Weights of a small GPT-style language model, trained from scratch on English Wikipedia: 14 layers, biases on query, key and value.
Each number is 128 + 32 x the weight over its row's rms, rounded and kept within 0 to 255. Layers, rows and columns count from 0. Numbers have three digits each. The size before them is the row's rms in percent of the matrix's.

# layer 7 MLP up, 1344x512, rms 0.0505, rows 475-511, columns 384-511
100:197093153153138118084117103111121152159142106124157155091147114109094136121140134147133161152123139175096092101079110121198169118142169065110164167123110138095123112144115147162133139163090127127125155071093208138122099172093106187127138052141151166145101104126099140133103103113153069075112110104136115105117149111074132113155137150096112087122145169090132092151140166111130085132107
100:141058153079161072094106111140118131199162106069144080153169120138098135127146115141108099148180136150104112162108086174083071116134126117196097085168102150137122153177094126116180093136110118084072136071166127158145119131158162139099149117074131130181100098190143095103140165109102150140082136149147122132089161167146153089130159148114083133164147108140114173154154163071183182187114
101:125119117162161121144159155128109131169125181161180102108126196095106122148173096117154176116134103175119108101064107162151154114161111112162154112170155115140128093118136095173155162098130147132165087081117073096168196162092137084107111136076127133169136146100105085119155122098099086141113087105106110139180124105083143136061110144088134128141146087109139187143148118174100147129109
102:161174119145131076105095143062107141160122102147155103118150080158161112170102165153116118152117075113098059138155137122117112179103077157109113191168110142094165171167100133094152201148144119112108172161157139178158075084149168158107136097087121158107122131096168112114123203156095186133116136127095137100175082099193141111147129139097097103101157076097074199087120152083102091129176
102:101164110140110153140097114117102139140096155087171091099182105070169123144114080136106101140086111090160172123085110139184113157106094156158134167080113075079151173202095168116181152143094126112167155199157143137099114097150100142170136136133107101077127139186137145155118129156118164121089117172177122170141148105108053157134130150133104097119143160187080101096173058131165118129143
098:127135138071143120121150109117115180109140127217136129150090200128125126120143129091144145131144132168119123064124167079140140158142159135147113180162113210153109176089091093087091135118132082161083163200105110093190141103142166118084125094210176091124185115144153076130156166145175131145123163109114077132142095177111044135056154132163090154136153085108170142177116129091153175137080
100:084184121165126172132110177136174122135066070169086145095116160083138150134165095093125123124111095106170074143121157123122132114158105160095090175198133143190116095077093119098089144143140158107084106073107120094124162179114100191126138158110125147117135165164166134096104132142131149106118129154206129137135140093067156124111110147157140117092104127167150084098177111165128155075149
099:164109036153133147140085123148078070157124121116117119132179109130130165122161130139145098150098148104129076126127147084132167092126193077120101082158119127084138129078086125121140168051124133099101187164128151126100119083128130098132147141121109122155164138160161130089143141064088075145146123142136124102152096165127168150165142138098107182117168137114169136136104107116176178200181
100:151111122130134167142149122143140146161104040107125190120105156125156108114143109198113181114066171115143093119078123166156204111150164084117087090139093175127142167155195128162116135141185112109149144133095130160136148114106140090091157119097115094154133132116127135148103127157153097184161159053132158160133088133162109161131127094102177177109095062163146154133151121123082170142133
107:175062137154174139169149118112164120048116120051159088124171125088140123130144119176155122095067107123141132171112171212126157171109169064132137159104171100094155176058153136144137123124118165096139093099102176143131119131123055111108090190150137110132176166076123159145104169105094160145164112118136153144105128113111053098171116106098206086162106103167113111083087124087124141153164
102:084091122146110135140190176149094135118127213137139132117154166132093141140132134134122147101147142079169120113106139158155137142111107095169109150155178097159143096052117100110101137154125116134178145118074118181093124118097099159137121152105097205098175094131085116061146144167170119184138134126163132079083118144103156150145101166101175125129137108110109173150188124155136110106154
102:158175143139133095149159174078139136144169167124125163150085076190121149141156154161105098155162135141133087067111064128058135185157085117106120135154127076210098067128097106138139096144163098121127145113171096102160125078125148152140094123037142154113132105171102113196152115136165150121145139097105200149106121115106165086143151134078191165102175140088162198070067128084090085137147
099:183093108131123177112138111115102140140130153101100088152163103139140129116156155143126189137126133110216098122125113136093166126108157101176084133100171154101144200117098123125132097178126098106156126122146094151148124153114123165145097112116106097119127117183136133143125101100152166107125124101101173166113161165151184111101089183090083143157088104144117140099077076124109107111173
098:144110096130086094181095128144110085128106141187069156132106118142141105163157135125148074151116122140143095099142110164130166103159087120137096182107121084152121176178115202110076157188154141117172078115142061130121128173147121165117172185159079097100105133145158092142173123185087107153094077125102160113135112138075075163112113132183167159056108132096089161117121068080059113115116
103:175112131173116150111176146118113143164119104185111100069118168136100101103148118180147133158100139113169123144156170103092134156156112124131114111165128134147183186124210085089133155094133165149091116188099131113119147165123122084142147132151100136202163126118099159114097140187157127109125071067120144184113070119104118160167094063114202143063089074078118097080156103098134111117068
100:142115085170159129148165098114166139141150115138096181121178134120162128197138111137129183153099093094084170162153115116135088161077121147160129183187114128112110147093084150125104157124078159147145115157099131132119196102159173145134069152086113151124144095156141095076096103079131149113151143134091117070164179094118098178088073165117119152171153182048095167082084101119091127159104
104:115161161135100127106178174103123104142145151143123119177134159167103139153185077106068122161070094118115145162069119151179091124141192074150178137124145065146133115150070113104091097087128194159094126153097124164102117112175148181098172073138134074135131129169092195087150124122089103186086162085133147119141099175156083104105107161102139125112164107058168088150162149114108124124136
100:119158150146121141121142104179104134112133182096126106169102104128116125068116095099075095118111140106144135115100123116169160154150172073129137122104097122165139099143104140135156134098116118134105180155115115182130163089078153129114133174109162127185138107185102113113190132119091128149190158189150124083181160192162140132138183108103160134160137142157119111091139167072161162144170
101:120157159108166163068154147133077127085118147177097116152180120158109172108094118121119087131094101179142103214109138142132148158118120160158112112136078173088144140139151131170144161120095121127137177139140124153090169097137131131150099155165146149182166058124106089116152163183098107109171198150116102132169073120106160134122114145185155106096112116088116113117121157121118147140113
103:128083101110112131152093103107122142078105202128130110148148076076150222121112075103193129150169079125125117142139112146160184151104102148108125125142120172171140136181115083152127180136090154109116152098078131141113092165128098113186113126135154086134144131109143092068136118107136145155142082141092086139077101144147156133078171141099123070163147138101129124195083116087207143111170
101:103051105105089114123076151127141142176117112172150101138156145142122145110092076131099150172106154093119138078142162135099120185173104099137118073100128140072189097141121182101134094174110136150166183184117131147159073153164139130150134167149138150110115112145170131135100119124127147114127093139125103098106109069171114169152150115089137152176135129110167147121141075201187106154126
102:138133140092167149065146088089149103083128130132148170162163135089149136196134109157105129084056150163102146104121132157084166164189106157135177146127120131145150111133169159128059133166106094073144105101148114113131135076146141091134105137146166077081061167124065089130091161122167107113194122173156117166176095142129126154146075119093088113156067108145133179085160165046112119158086
101:175096100114137123161141155157064138132121086177083148103116138058110118135104164091171134142139159079164161203126150189127170145163142157147121089104115073146082129125097120159187139142083174136064153122087161119100113195114145135091077107099175122197105124168106138197127089130132122089201093097148096156151156148143185083165117106120065176121106101152145169129113129137125161083088
101:117154111151130129096168146098175078204108092149075120110146148105187082108149111120155085173103156130208169122152200135169152101071100116128084086156138123136165133123157091190129100096166098206092140077097162132090089144178158049139111139116140093146081127113062124133072091080146186100096116135067160109128136162092159096085119149095154139137173115168057164099107087119090114168074
101:156098107178052101112133150108160086118072186153161144092145121139065154160184155120137188138129131171146146130155124163142122078180098112129130141170122083134174157164087106107105100133139169097158095089123171145116132141116104127114105111150132119111091184172143189102136175062101140087191128071133132165146155076153140102109191070142144156121120094117187135137186130207125152178130
100:141074151106186090114147072132075114125173121132097112167113193142149166076156131161109164087145129178133099131118153078134138057194105140183163134097145119128111178106099080145131134165174160083125156038127169099064090134144124102100180199096084120181165208097154114132115114087060187130082152115150076131185181156115098142090118112104139181085155159133146109134123116111158151125152
102:109125088106135169090118156190102088135106064158123143131100186102115126061144071117057124206168110074172114157151117124170055130145101085161134139107134159119166132093137096086132113113170172084150187076141132140150124059176152101172098114180136121131160108117132141158038160117134174110159115114150127084099195123083135170104098160171145102122112161195142074148111165119080112113127
098:160114136137096101176055157159091102193092191177076141134148157140156152116131143124106187159182137145110166078127086088118139140135125191172108097115115153157091135118126101105186110162129150175186090125113116108176138108134119127127157157203094099161161137147180161147143165131150137163179089142112115168125143129095116191142164143086142123150156121143120139090200177151121097169154
104:167186127168113145103160095132113153127137142131149104088142203118094095145120119168174097150125121164154149144123110115084128132086165131076093110159117088154158135104086131123108187090108120132171165136104113106113093150181159159143180096102162171090145132080107186126109152136136124071154089063178125084089165163116155127139157149086095112163156133127132107128108059114087076106127
101:184156180099133152134126144127134135144129112140125198142082077162123169116157159124146104169130103118144078152153115120111192124119091082142078145171114099096128140114139097115084079132169149150108128099159156125125123129166188113191123159135137119053105188107116145107115153184100085130134133094163124172131113098109164075108124123111090164151114147096121167115175095108128127099179
100:121130117087092178107150151192090126127158065129183187141135100140133155179135146126129097098157145150165087132179103169139107117125125104150146121172100134078088193148094105134084072159092121102089096077126092085118158112144190128149142120191162112117130168117146145100100166149118103144133153131122117131164122129072106110098069153134128157098080142173152109134134057145110142063117
097:116116130119193083170148101146121079138177103135112123110146146086158090114117078148122107142158174148114149127058104182121160088117140118119161080121126141127165111184130091134144119106186132108158162159093140111164111119126128084117100120131045102160075158153136116106170129157146133096193122114125195113187180119154154168149114142066095145095075183090123126080111063097117123152098
102:150169096077108126148130132143089160149134099119165117101121130128174171093170090148133141132151143106151164098106066100163113119138086089149124161143148084116174158089109170143107126111160062135176074125129136123146175169124160154151096137091082126152090188125084125147147121098084121098145090111130169182145113049139145177135090127102120119117085063168096138183149177092137127134128
101:090110128133143092103120137177119155139189120132094173087147107136090164087150107130160087153089184119161110069189144098090167080161073133164125132116113101064175098153106103145052113132110128110129153092063171194146118135183175114129101102123109084098142144131139096174115129163080116168090120147150191208070149165115099172179125094086152153121124145096105175113213167109151080086161
097:103191152093122097119116130090104109109108085113083086123102112146073144078173188127139169079075110161074141103152119082162109156109170105111075181107149137154182081147116078157159066120192108172136154156144113115098112109081131118132109119115130107125096140084102116090142110129166160095166124116149082136091085136094105100151166105160039083126131153132109096174141087160163093068181
099:123059134158073165133122186144113149123169091119113129123188133105081141134096166147171137115076145144178155149101128091173156107171057152114144082088146149173100170146085168166093112133143154189161127085103150144111097172101142127154078099104102132128134154074184147096128122118114097112150103199095145140072131174175086098115157105130095084094168128117141152087130132137151105108093
099:183091162216094073125107160174100112177099113225119077130105156118157176104139185132101149205140080105148147079162110097118123081143093068167180148124141116167101168141167139124108105205146133076108116196154144197090137099156147040186144070184089142182143151124139127099193145091098149154095147110068129108153149177141144154121108152141172098135110115099176083127137158103111159189141
# layer 7 MLP down (transposed), 1344x512, rms 0.0285, rows 475-510, columns 384-511
100:144107159132115157113084145068140117145115087150170108125101089164101149113176125138122162150163130154107063140129111113127128100125165162090165135145118114128076155127087198089167108099129100076116153107133177117135111213120099139213143211117094106110174140161136198101094185193098125133138068124210124135149122099184090149098116084156158108169170149160110089125103167151099092132144
101:176191143208109143104133097145141173101087101076157142132132118071104188139054167132095148121129151131135107159086116155078119137103123150103160133146085105150149136118117136128093187130113161122118111148128131135158092151109093119109124115163098090076146111093168122149108117126177066126168182083138098060142067144116162108142144114116113126134121133109118124103132125148175067110097
102:115132115137156182130133117159132148136185148140104092083108187138145088088104148089097122133130074083165112124117115098127142106122170088145083110062105083137089151138143133102147079101082115131153147222165143158064132123098123091174071130105139082134141089158160153139103225129065149199085120147138138091113115110138147095101171146090141127127092108116161136124157181123115116120162
100:128114151144165085202087090075076067090191076093160078167140096136097089108107138127124082124107080147113075135159135181112125112112131154117038129105134119162050141129136115081148185135141123148119166122126130129169159129119175116130116172144112134054101070142140108164141107190155144142103110098153095217183116147125167108094143080089124135162111134127133081140148144139158117164169
104:127146156131159102133089137134050098141140158094128116129103157061152094138150110108161141085189116085079167078090155160109143083081154137154112170115145121092147149142090096088128132141129072083150067132154130097137167115106154080095122174149130141137146175121105108098161096145119168139143089094128146126138157133096051162060171104195096167088155120110162194087165103138101108092144
095:098134136112157108129169148154091070132100166127164168070123127211092120088109107146111123099131088095150064204106136160121115140107104108107080117176121176135134106143124129139142124070164122132083102079187117137076101121123088159086170135110084104081081096156138122155175118091161099122075118090154117100145144116150168175160118114142118122128059081080112081092131130129148159212218
100:131166044097146151130079128075097152154132096147132074187138110112151136187126179069098089109182160119101137120115124157135158116082130135162163162124164094077100086117145084090108152079130114091123097122123136124153098127212135070094132105123086153097150122092108100119153077135140053136104132123118077148099089148151129135189093101099117105109128149130168120106142099073122074176129
096:206092109102107155114130110179162138093166127095164113152106086207138165081123143122150110097148114164078095119104192088159172142128100154113213138151121123168151114115072125151123167109131157166119116111169087090101119108141111124173151116184108114171092144154117155126109152132194112175167107109086114094087177141129112095077160169184130205127140151142129127133100166143122149176168
101:088153171126093110164098105225107155088153130133137145142115076152110125106107066150121119130116085136141119127142094054111140148156141083124162142145113173102127089159124097103120123122089113139105111098106162191125063175148097133104095132166151135213172146127084187150080139095116123155165125088151113077104115108087133100118147092206094170130061137107139175145118142182145104150105
092:166140096135151162169115168142133159134169166115120062153085164156093137127122085125156107111068117159133165068138144103114176137123142165179111092111118146131088107140165114145139105084110119102127127112171084137143098129090122103128155236109113127092137137145115122094156114156138197182127102105148148172151131095068105176146090114255161131101137117131126146146127136141105120140179
095:154172137109119140106156136117222121107109175142194124142128178118099125081076150099093152096170117165163148151076148089079118130148140178105104122140117129178161166052072122139108120111117091115156140117144177183108135115180096141120133118086128094120182059179089142117077110133118121138109109146117097107135146103091188111112119153171127139147206106113099167093083142140110073181176
097:126088134154145083124122106125129117139114118106181162065154154119126120158126114148143131093041098065125138142141144174135165071133176121168123186171184125134100154116182127140117123099109100116094225095112091115157141159130101145142134154148150124071100079165173107134122188166141129141150161120085199164120152172083115161166154171166116110156068161108114122110134162082178138145139
102:186085102085048106120118160144108103076111116103144095134052153132147082131128080120095165131134072145140146133075186123114103091113164148122131168100167121116129100072126157150182100128065136106118110134117162074143167146082105103125115099156128147105132084115142135136113166090117120132081116100120133131136136088132048135107114162163165140158154149154145170194136101163079164148147
100:144153172147106090108139127091104120158124148096112095135183103144147079106130179136138119149098153129103196115086198106060168124131124105134114074154149145129161163162161179098102161138145137173143176087185132086167167147143162123075169142089118131158126075094153194161098113172134154100143163125133177096103091205140076098191123157191151163089111148188160093104086144139121123134131
101:091104143121101147135116102131120052103124149144107177168158112117138133142146153128168093110087151125071102200146188095190169138130140086135159101037105092093039130119123121146058180144172159138171146112096103109202137109142138131135143135145079118166095168079137100183135135168126192103159130135118121184107126079076115114060121137144106152104105101042110128122129107133148129167117
103:158184070104124135169082160132109146119126138189081150075152070147089140101213134148161074130128162183064136149139166128140168205104143110138155125171166169096182116128182125120176104130103137078173105137110088087121112086156128073121130132088038164161127157071124102100123106194174126181148078100121133175124172122152117179103145136155077112137170128211110136124105172131153178121139
104:156132096164108071167143146095121095124135063091118096145137127122167148062103156092134120142112137143146228146034136122097121077130164127121097225132146167070080129088099132128149133123194093122160122116112149156110161143135112129177182093112115172148153145128136088090142175125161208148124087070110118142138127167133077093141084109246121120081110138157176167153093126132097136113142
101:090161120056121161089151112193133059106122192071151183113125136143153121132175079103149122126098141138122153144156183081118232129146159097130162135138117107120144062102163096178156110103172112110109097132124122151141113129127082128071143127160180179135107105109105136114089168128145129117103094114081110114139151169082111127132132116242151104184081138114166127108162140156115108089153
103:188102123156123157159164215133069099110100107136095138139089123152062113175124153132138105129127144130167152174071124047184165117135147127119159150144109122212164144128158138113230191095091058162156126156095214121127128109079155156103154153078140122104071140107135084102134093072115084091126088146142091127154163096129153114144157148128140142066123175121183122126120090106113113094119
103:121139113152117167096159143149153100148186054129073094114173147138167088125132111112117144114142142105147123112147119125148136130145170160121168122106114116117106174190109089144123152095103196152115144148157133115090114091046101139142130077117069122151090131115117192128194149162097090087055137103110123226179091057144103126072117109068142170128104153107117105132142119097105177133189
096:146097157149162114175101139124125102171102104120033150131109103151108077133145132163079080094137174029145163108122122119130129107137135167127155060140102161166142129117100164143135091135103062103129175112100092135124124170074095094142102150093143149133116099194153080145125176204116134139085070183112147151148119105120142135141134107154110122137120075106117145103111177151084065136116
105:121100136132131124145149097114100108075132104090108156137116146186107101190189136154162165128036137108128147155125203057117154112174144113152110135109142144146062138091164090071123166122131099107054141124140113097124161170122204126120128163102118156101083127179179137147143127112156164136159129067189085075114164128065107169149162104075213112114136155133163095121115083132093177106094
104:143135066140099115094086154131089191146157117098153150091111104110160182169045080095150115191088154116108109112142126126106191140137169117140104129130065109112125149141118094105140111039179161118150135112102131145151115098197088155114110150152115084081137080079079126125089125110200129099125142187136144150117147128168145155144136091131175113146110155198056113136081136132054111114183
102:150126125138134148091076124107149118173105089109138169112134122100137104138101170169097133189132056127164043143166125120156133185126123088102144120117103161153140108154114105106097112183131087119138063182116167149128123084132160140120085111095140126115178150121141098136141128116113190176174157109155113079088165124132173143115233086053123108166144173179156131108143127118152107087119
102:145079161069141118166123140167171122124091193122114034153126105155078112099125175147112085155141127140142147180144152156157174108145142138166134110099093132218112149219106117168104129117105168121097116159186053077141100178139132114128134130125121184152108079151158148191110120069105145121134128106103064148111146111143109165129158119090061149134116121143188169157152116091194132115126
101:137160148138126114103097140136189158127113079120088091110162139173085125157155154111171121141123118055091153077138165135165131187156131181090131113158074153150176137081103124088152183141098146072124181131192112143135153140152105108123138085106155114163221145077120159167136153125132117134137151145129115123157176087157123115172095107042092178103109209072091097167102083095130132148114
102:148118130117135172145098137139138153125118148133157185157153096147124160118100095094178138124118104129080095160160091191092124121148113181095145107158134133159107125129084133094148111104186081159161107091156116139188125150132098170152166096188097117126135156075066109126081200115136168144142141152113122198132058116152187121124087155078177172114075110142190152037122142043088163143207
097:128122178127104186117126105136116111151129040145142121114122181099136156099131172103121168143094167161077142109147154172147165146079078136145108115116182071144090102159118145147136186103123084083109179135149061166096121119123146061074151122131093145137039108156184170089176109131158146101075143162064119133130149107128071161177150133103125140158098117115045135115098183128155140089109
105:135135091034156159149150144152133090118149143170169179143196132110066144121139136138168131147056102098089153143131063169139098086189154146084088143196134142055168097107147111140128057094187110111125123127114115197126117145099090175165122113033187068151175109126154093157088096171095148110153123161153116104128115128115063136117094111147120126119151120089072136126127085096124115075136
100:174105170119110128128075159167155189067210116118153100164121172116150078124140121128202145142119133068149129094181048143147122111144109163130080136103103117150126097166126131140129140155156101143165171179144128105087175134121128094099145106123169145139136122126133114160076137135126122145127086102162133151088170122094142104115152150107145147104065148155107150096117124142117124084077
101:157076190132156124122124099124158131111056137089075137126123134119146153122181148118117154073124109116202046162123133160179067087110160141071159127133174095146113103124151113099070116221179180081115132166147213151179113120154117127118136123071135108198147145128122181161147137192154151142127109144149191160157094113193210164167091151066108156119144102113093093179151100128147176122147
099:141082122167108043164064129191121130082137113141120123190147130105169133098068137156140165142125124116176092143179142041106105114117130122141068102151143120119098137121101144150179145121115122115167146127131150123090115169158115143190128148112128107126178110166124121077086130164161133169127121122115141132104115125143183187178128095026151164190065107053136108137179144108142136128133
104:098149189121175125128172127147098176111116169119108152174151202221101117126160046135125120121131167153124119131190118098107104108104125116146117041142164123134073141169177126133099061166096149095139165156063036200092126127088122150132096161141113072115122157145101162096095134106113078138129199111174133096100129167132141112090169092089044112075120089151100085175106119132138121161091
102:134069117084112087130129105100193115163084112151068103137095195096123135106160148097172180090099149083069106145134128176122092142133151097160112095116061119074109131128174138084186141128210106161126105131117103156103100105122124165050104134130076124101137174121116140126186101105083119127101114091174183125127134121151118084071098053255092171107166085106141107111116141104131135151199
093:124091165142099163103138052161151054128168193106088161105156035074186113069107116162142115133144107136124135122127218126129167156147093093144137105118124164074174139151112166113086079157147135149115161111121142175143115124202113134181176078117181162116144138080086151204108123100142154106137110153110112163109135147146050121159063103183159110110145144089108103092165127124111187137099
102:147157162101146118179111174083131155116147182109071121179110116138065137146085173131200127130144093152110194127123076143162128120136075129144174088144159145117138144139138199139132104131107122117121111131180175087097063164082113132072145116181069125135073111187090130100037147155148190070160146128115124136160095123135122090090061127194153117147117103111132124166139149145149113150187
# layer 7 MLP gate, 1344x512, rms 0.0515, rows 476-511, columns 384-511
095:143129123093093119101121096159173134157179133096150087108132104129160094139074153193106183139100082121077118150123120135157156099129114115152140132087151118154140162102109097113143091136100123095094097173136102142102161156083123113165078080190134103130154121097144123147172054155170196083089087165158099083161160134180095077080124090130221107137134131147149121174092135083102103096182
102:140130142143157167148051095172180153116138091105118110111155151088115083073131121202121092136086093113110146077128088124120130096142095113145123135111205124143197077060140128097061126193076106131153100158128112138084184172061088112128116208143144113158140132094122183206086167132113148127063142108119118113185197114122160094151104141087122150169099134126136159127115072094165135122124
099:103105107128102095077145118165152134122100194142131131158177086115133184104127142118120137175084153113163163125080116095145110098162104127093082131108106116113125114126096145064176074144146105125158154101160103085147106175119097167095161154100160049129067092146098154106082146110091108138143212167167118095168120100170124160095119072090152147119097088197142146107129144169173137181135
105:146149063095087191151122099113133124145133077092124139135151122102076054158161081146107142156124129143094160172134149107096099138127119154147113106174168133129140127114113132089194096083127084095165165119155146153108081179111167189172059110121132102127179085175131155107154146075138164110183141108111069147111108080155103116110164112117113124151112090110168172201097156118084120096182
098:107091099135129187168070089159160181124145074143165149183173110174106143111155138133136171117120103058109074130081127127153109148187184132092144105142116081077111093106081153160168130096156140152114165109154067121135132135113070094123181178150150166126070101122099091174188131116097131091110146129100051172129124144151136150076141097138189129184102119153162091123092116132142093129094
096:118156084120140128157157127121139146139151085113119077149100076131095177149111066145120090120078120081141128147108113096077175101127102073151069109095164142138154089145139168114090117171089073125091195105142178102078146128114184161135104140077149129099146117159138059106091136063136103135109172168160122159078180172091088132164103140096162141148093109128142128106065081124145158126110
097:142146169116101109153093111152099078198107101131085112126152154138113144131166119177147121097135142174112058150073117133121130144156148163165108087126103123165151118151171154107139126133159120121158147155132127079074123098081120145167089143198103158130122187132148174184103097098156142113157164088140112082116110155103158110095109181109094121174151173202156161159078132174151121157161
095:134124099080083126176166158126116105112171138143127210096120098092121128143091088127149091076142098123056131144109162174158167159129112134082147146120127108132187101060119105153138122186146101159145137092107121094138133122148179168121106124104144152127119131143171133181095171123171111086130125111105177120070140166133132057106114157114111084142120159081103119097072065090141152063170
101:130130123131119161115164126118148185111097154078129081120171075133135061181106077126080157040120097149112099145097201170161232163114162095070084114103191075118157068143135182096126053159173120111139089146133086142178130161117112110134163113128159150146161111133169130133174162148087129093144160106112081107129175167131119160170143149089094121165087151134135137117049108116193165176147
101:073170140137124110158164143180110170144136150172150129145170155100171140163117120119132128155051161097149131150192137180117116124109091097167133159114139164106160111080094145100078124146097124070121145090092075129128200137105127100091131156134143102112195127087123129094119117085080094081072118104103041089087160087120091131174149113142144088115129088086143142135123128162149137143102
101:124121141111156155148110114062167168146066184130118089094167092177141172144172131051154137185089120130117095140119138124133064146171112131152147079125149165094139117078090137135150104100110210130107127152153103133158066151182087088069116132104143093116101120085074145190087146157131094164134168115114144116124065093146092117156141127061103177107154172122170146154081137108149108060078
102:123142145110116120128142146123091140104140107141147113161132151113141153157123083181095163172132104102116127124103108107084148057165134155156056154064114075157164129154169144134089128158070152095122159099115131124112187181124173178184107089162154155065088150117121156156177128093176146073167116077102062127163102082138123078096158125147192119110088112175108084163153147146085198103148
101:149142142133148079099177157078103131135115173093168076166127113127147131087088153149129130134148147120075162178098147153183108095101133147088088185157175054120199128124126086156049056162097189134116153104128099150107114133152163114133130068107179160176123059029161146142093166113146117120149126150159142103158143128209151131080142135144117109108103143136201126123127184102185091094126
104:149166098151151100117109063107124138176122106041120147156117159060159137129135133092178193175089143094108104119130118124162143108149111081153156128116201149150148152117130094088156155147200108089129196116159132101122154155158109133093164054152053086118123195112155162126165124171109127145148187146180108142180141107104153086171085071086166130144161155128070180082134073114127138115166
102:176099141124088184133162118072185104102127105158093186105155098121102087104087077141111095163144162165143077144161151153144174091100163086095070170119144137142159096090091136076119108097138123139163142096157089096165121135103124102159164109079158170125165169155160137144131122203086107142107164152181124128141142187168160111129155139120092045157077147097116152064132157107102150120094
100:136103094187121096098061106150148116104096092125139173097112115100127159088092078152155172124089097112136121204106162115087183137164186102086137111056169093179117161164080154107112118160157144119142177146160155104096114162108115101082128163175160136111088121084105144164151096069158103134173074148138156135090117140130153147158087099127102134104127165109214119136078142162077162131085
102:129111066139119119065151159129145079102154144164138165145112107109158164159158145140104134175185097103109128186097165087151158120122141135071151135179076146149142112187108067114138101158170167096155101125168128152109058167103132102113150137131089089150079152117104100157125112103150160147142174123138207105185168145148110165176165137127141133154091104220085155139066104105114192107121
104:095103150170163088134095116113129094105104147150143114133133193131157188137093103076118105117116168134136065139147124189129121177088160137144110115110104134092131097114082137149035135188144136086177140192096123137116178128096163082132107091145098155123203118100080147083145195180146096093202154146073117153155152151149129102115121127103123093130126083153161126137151165128106169092181
103:112089172111091139169107129123138137090059100160105152065157118088116113160110142117114175070146118112149094133141096169102067133122196173139089095112111086147159092148116174099074123119136131155138149153117106149133182126115142106118115157151087122176119109151124177125184153155124103165134068112136099091149104092139152131146174129096082095097161105122182176087110166119071144131137
098:193129135142083105156056165091105140125106145088133184132171147137102085180165099111126124073142149139090179097131126145123126127176144043109135144079148159165209147102107139177179135155146100150148147111106131146121168159156117177086136172167175162122105138088147083151095101057086165143081141119137121159164117138157191123164151090109136149170136120118137152107159147160127092190109
111:102130083102079100115049163126176091136165085090077148082201149136143141151073112131115162125071112140139144102091105134148128090108133176194094153095147090102173089116160113059107140157177151101171141108077115128090130063098108124179088129115168069133112157115150105136142110131131182146129129156120082155198171149155149080139150127138135109107119064138106118128096104117118125161108
103:110138183085117127129163127077157102058113114053074121089105082122149078103088127101206112095175140137131144119098159105140126063126171101089097085136182154076076134101186151105122094149191157088140161145172063140170108086171129176134144140113098153116150061121081133149140105131098180138121161189072135098089108158156134191163126144132174159082063111137124116105129095155151095089181
105:099164118085127124098099128203071121108126165172128154099086096101096095130129123113123146063138120143221162086088129190083138121154150074103121145072120114093145120094120085083076101108137201104157129132160127096136134080155175113084147146150194112133216160069115185110147128145096124163182072083130141095144161164174164107213113133137143182105123128145120103108075112163152139191081
104:140157122138112157104128134118099125122107128150156123115088155134140137101199126180082133112173111095116113128151124119140220095110086137114108187139101094140123163153141117093139146104164081184119136124099142154147128135131143166076068116094162111145153115176167099097164150164150097115103154095155085131130107162105165111172127151114127102077084093098180125111097166114148144162115
102:132117101102140138128175164136169121151095106131162144066141129086143136147114125109173102137098160086133098130088144201112170107096123125104137199173170145141101066095183169097063089131095124090099106136152113110133138082118101143113087112163105129062159096098117097157143159153119102099083076106060148122104093202150091081153170135118127078106116181114087116120134134172107131086149
099:118146073131108170157064175100101106124151136130093163125158130123116099145109110113130090075149174189147118108079167145092134097085220159148083156145128091080128103120085142174087143153092090196089150096112128099154141171136112146111095100133155137174123094092154159099154077112093135116091165102074106143149115189122142165107138096112101113114124102072098159148118106148079127166083
095:163129127103085118102146116134101169106096075119141168176092123146123093124147056195033161062150134073138130124122169110121083065109158118182109085136148077136136117093170143117100104116148139104138104088085107110175141207161207160095133141101183090150127147078070093128117159181115104131120116106155164068148152143096133065172053159154114161144137131150107057131133167144174116094155
100:133104088116149094115141170118157142102142114093118154189178124182158131189083171136136124165133094120183155157070137099168127129167091100163119096162136066184126085120127120101164110122144146098104164078076113135124127183155100184162098159128126123095142162168110088162146135147107155069067108159090125141170163229133088081116167177153148131158181168130089116128104113128089122163077
102:151086136092125120133147107094155146072095102149119090150133142146157171157097092135157122166206108155196122109092142169166126149081137133141083137152147060087162107083112113150139078086100102149147112081202115191127141151181151170192128078130153114122140087148146160108137137118125135145125162082113054150095165137148102142113140153136078079088148120160133117185122169093157093172152
098:179106130127117120096128120125095172123154135150157114146142174129105129137165110136138085174072147039152084165135104115094111143135120180174159115155079164111165154084061144146160155168101082107142143099151196105085111177134078168090121133103168104145099159126183083124143154094109111128090125156159084154190171139096112098078074124170104145125151167101083147168118139136115188113155
098:144110068145131109108175184131110139139096172118164083134088164126196101099093174117114126100187106130091190101102128092163120153133157165117117066089190092191101097134168158145102113119107087125143144151157156112144099093110142170113070053137110140127149123131160172140134081172157171086135106128138123150079151082171089068112079137117145107098083091144124073106124140175085105112075
097:157161117114127131120185093184148097083082161093091104077119137150114095128152048116138151158184127153132150155098134106144109144126158097150171161064095072172122126150073088140084091180098181122167171163119136105156154165117077175128112124179169186181106153169136130120116113114118149145109178143174139116099113103147115083126097127164112161094068163096169143097134139139079094161118
099:126127114061092123121151146144201195132114090138081104172212102149109098123161071189201081160126127073082159172069118185177086125147107083111152139161146121121141133111148087156083096216126173101116109144176158118165169149145069081113152146079094154127176108165145139165164092084112117089089099090094119171101161198111171151138169155145126184120133164141085101094079089148131176119140
096:103107066168113081151132142096069109100101150174064112145149102068170156102091086110119185162173133184103174159137128163123110156106177137140104183092107131114126131054126139112100144168082097084124189113087141115130178125109097131152162118125075092162153103118067125108148142105121164067087109132141130121118162133089048157189154082106123092124127144185150141057106121151145111147180
101:155076158119090112075154154139113115133154103099086182138167098149153089075081123103107159151157180156147151134102125151144153138140093139089131114107153083142088111133134135081081085149161138100172187194153157124152075128141144134135148138146086072155106129165139142121119152181093155142157201121152115167117137121140119107155141115133107136140145159162129237119099112112055078079082
102:120131153099157115160129117076114137084084169068066096113143068132202089155113101116101161150137116149104094154138147169164116109101133152102088092053142073170168118073146154155110111121116093106137106117164133159136152159162142127177160134059162071097126108099132150090111132129106060149120183084152160085147104090111137184116182094085131107133088180154137123126081093162163163088131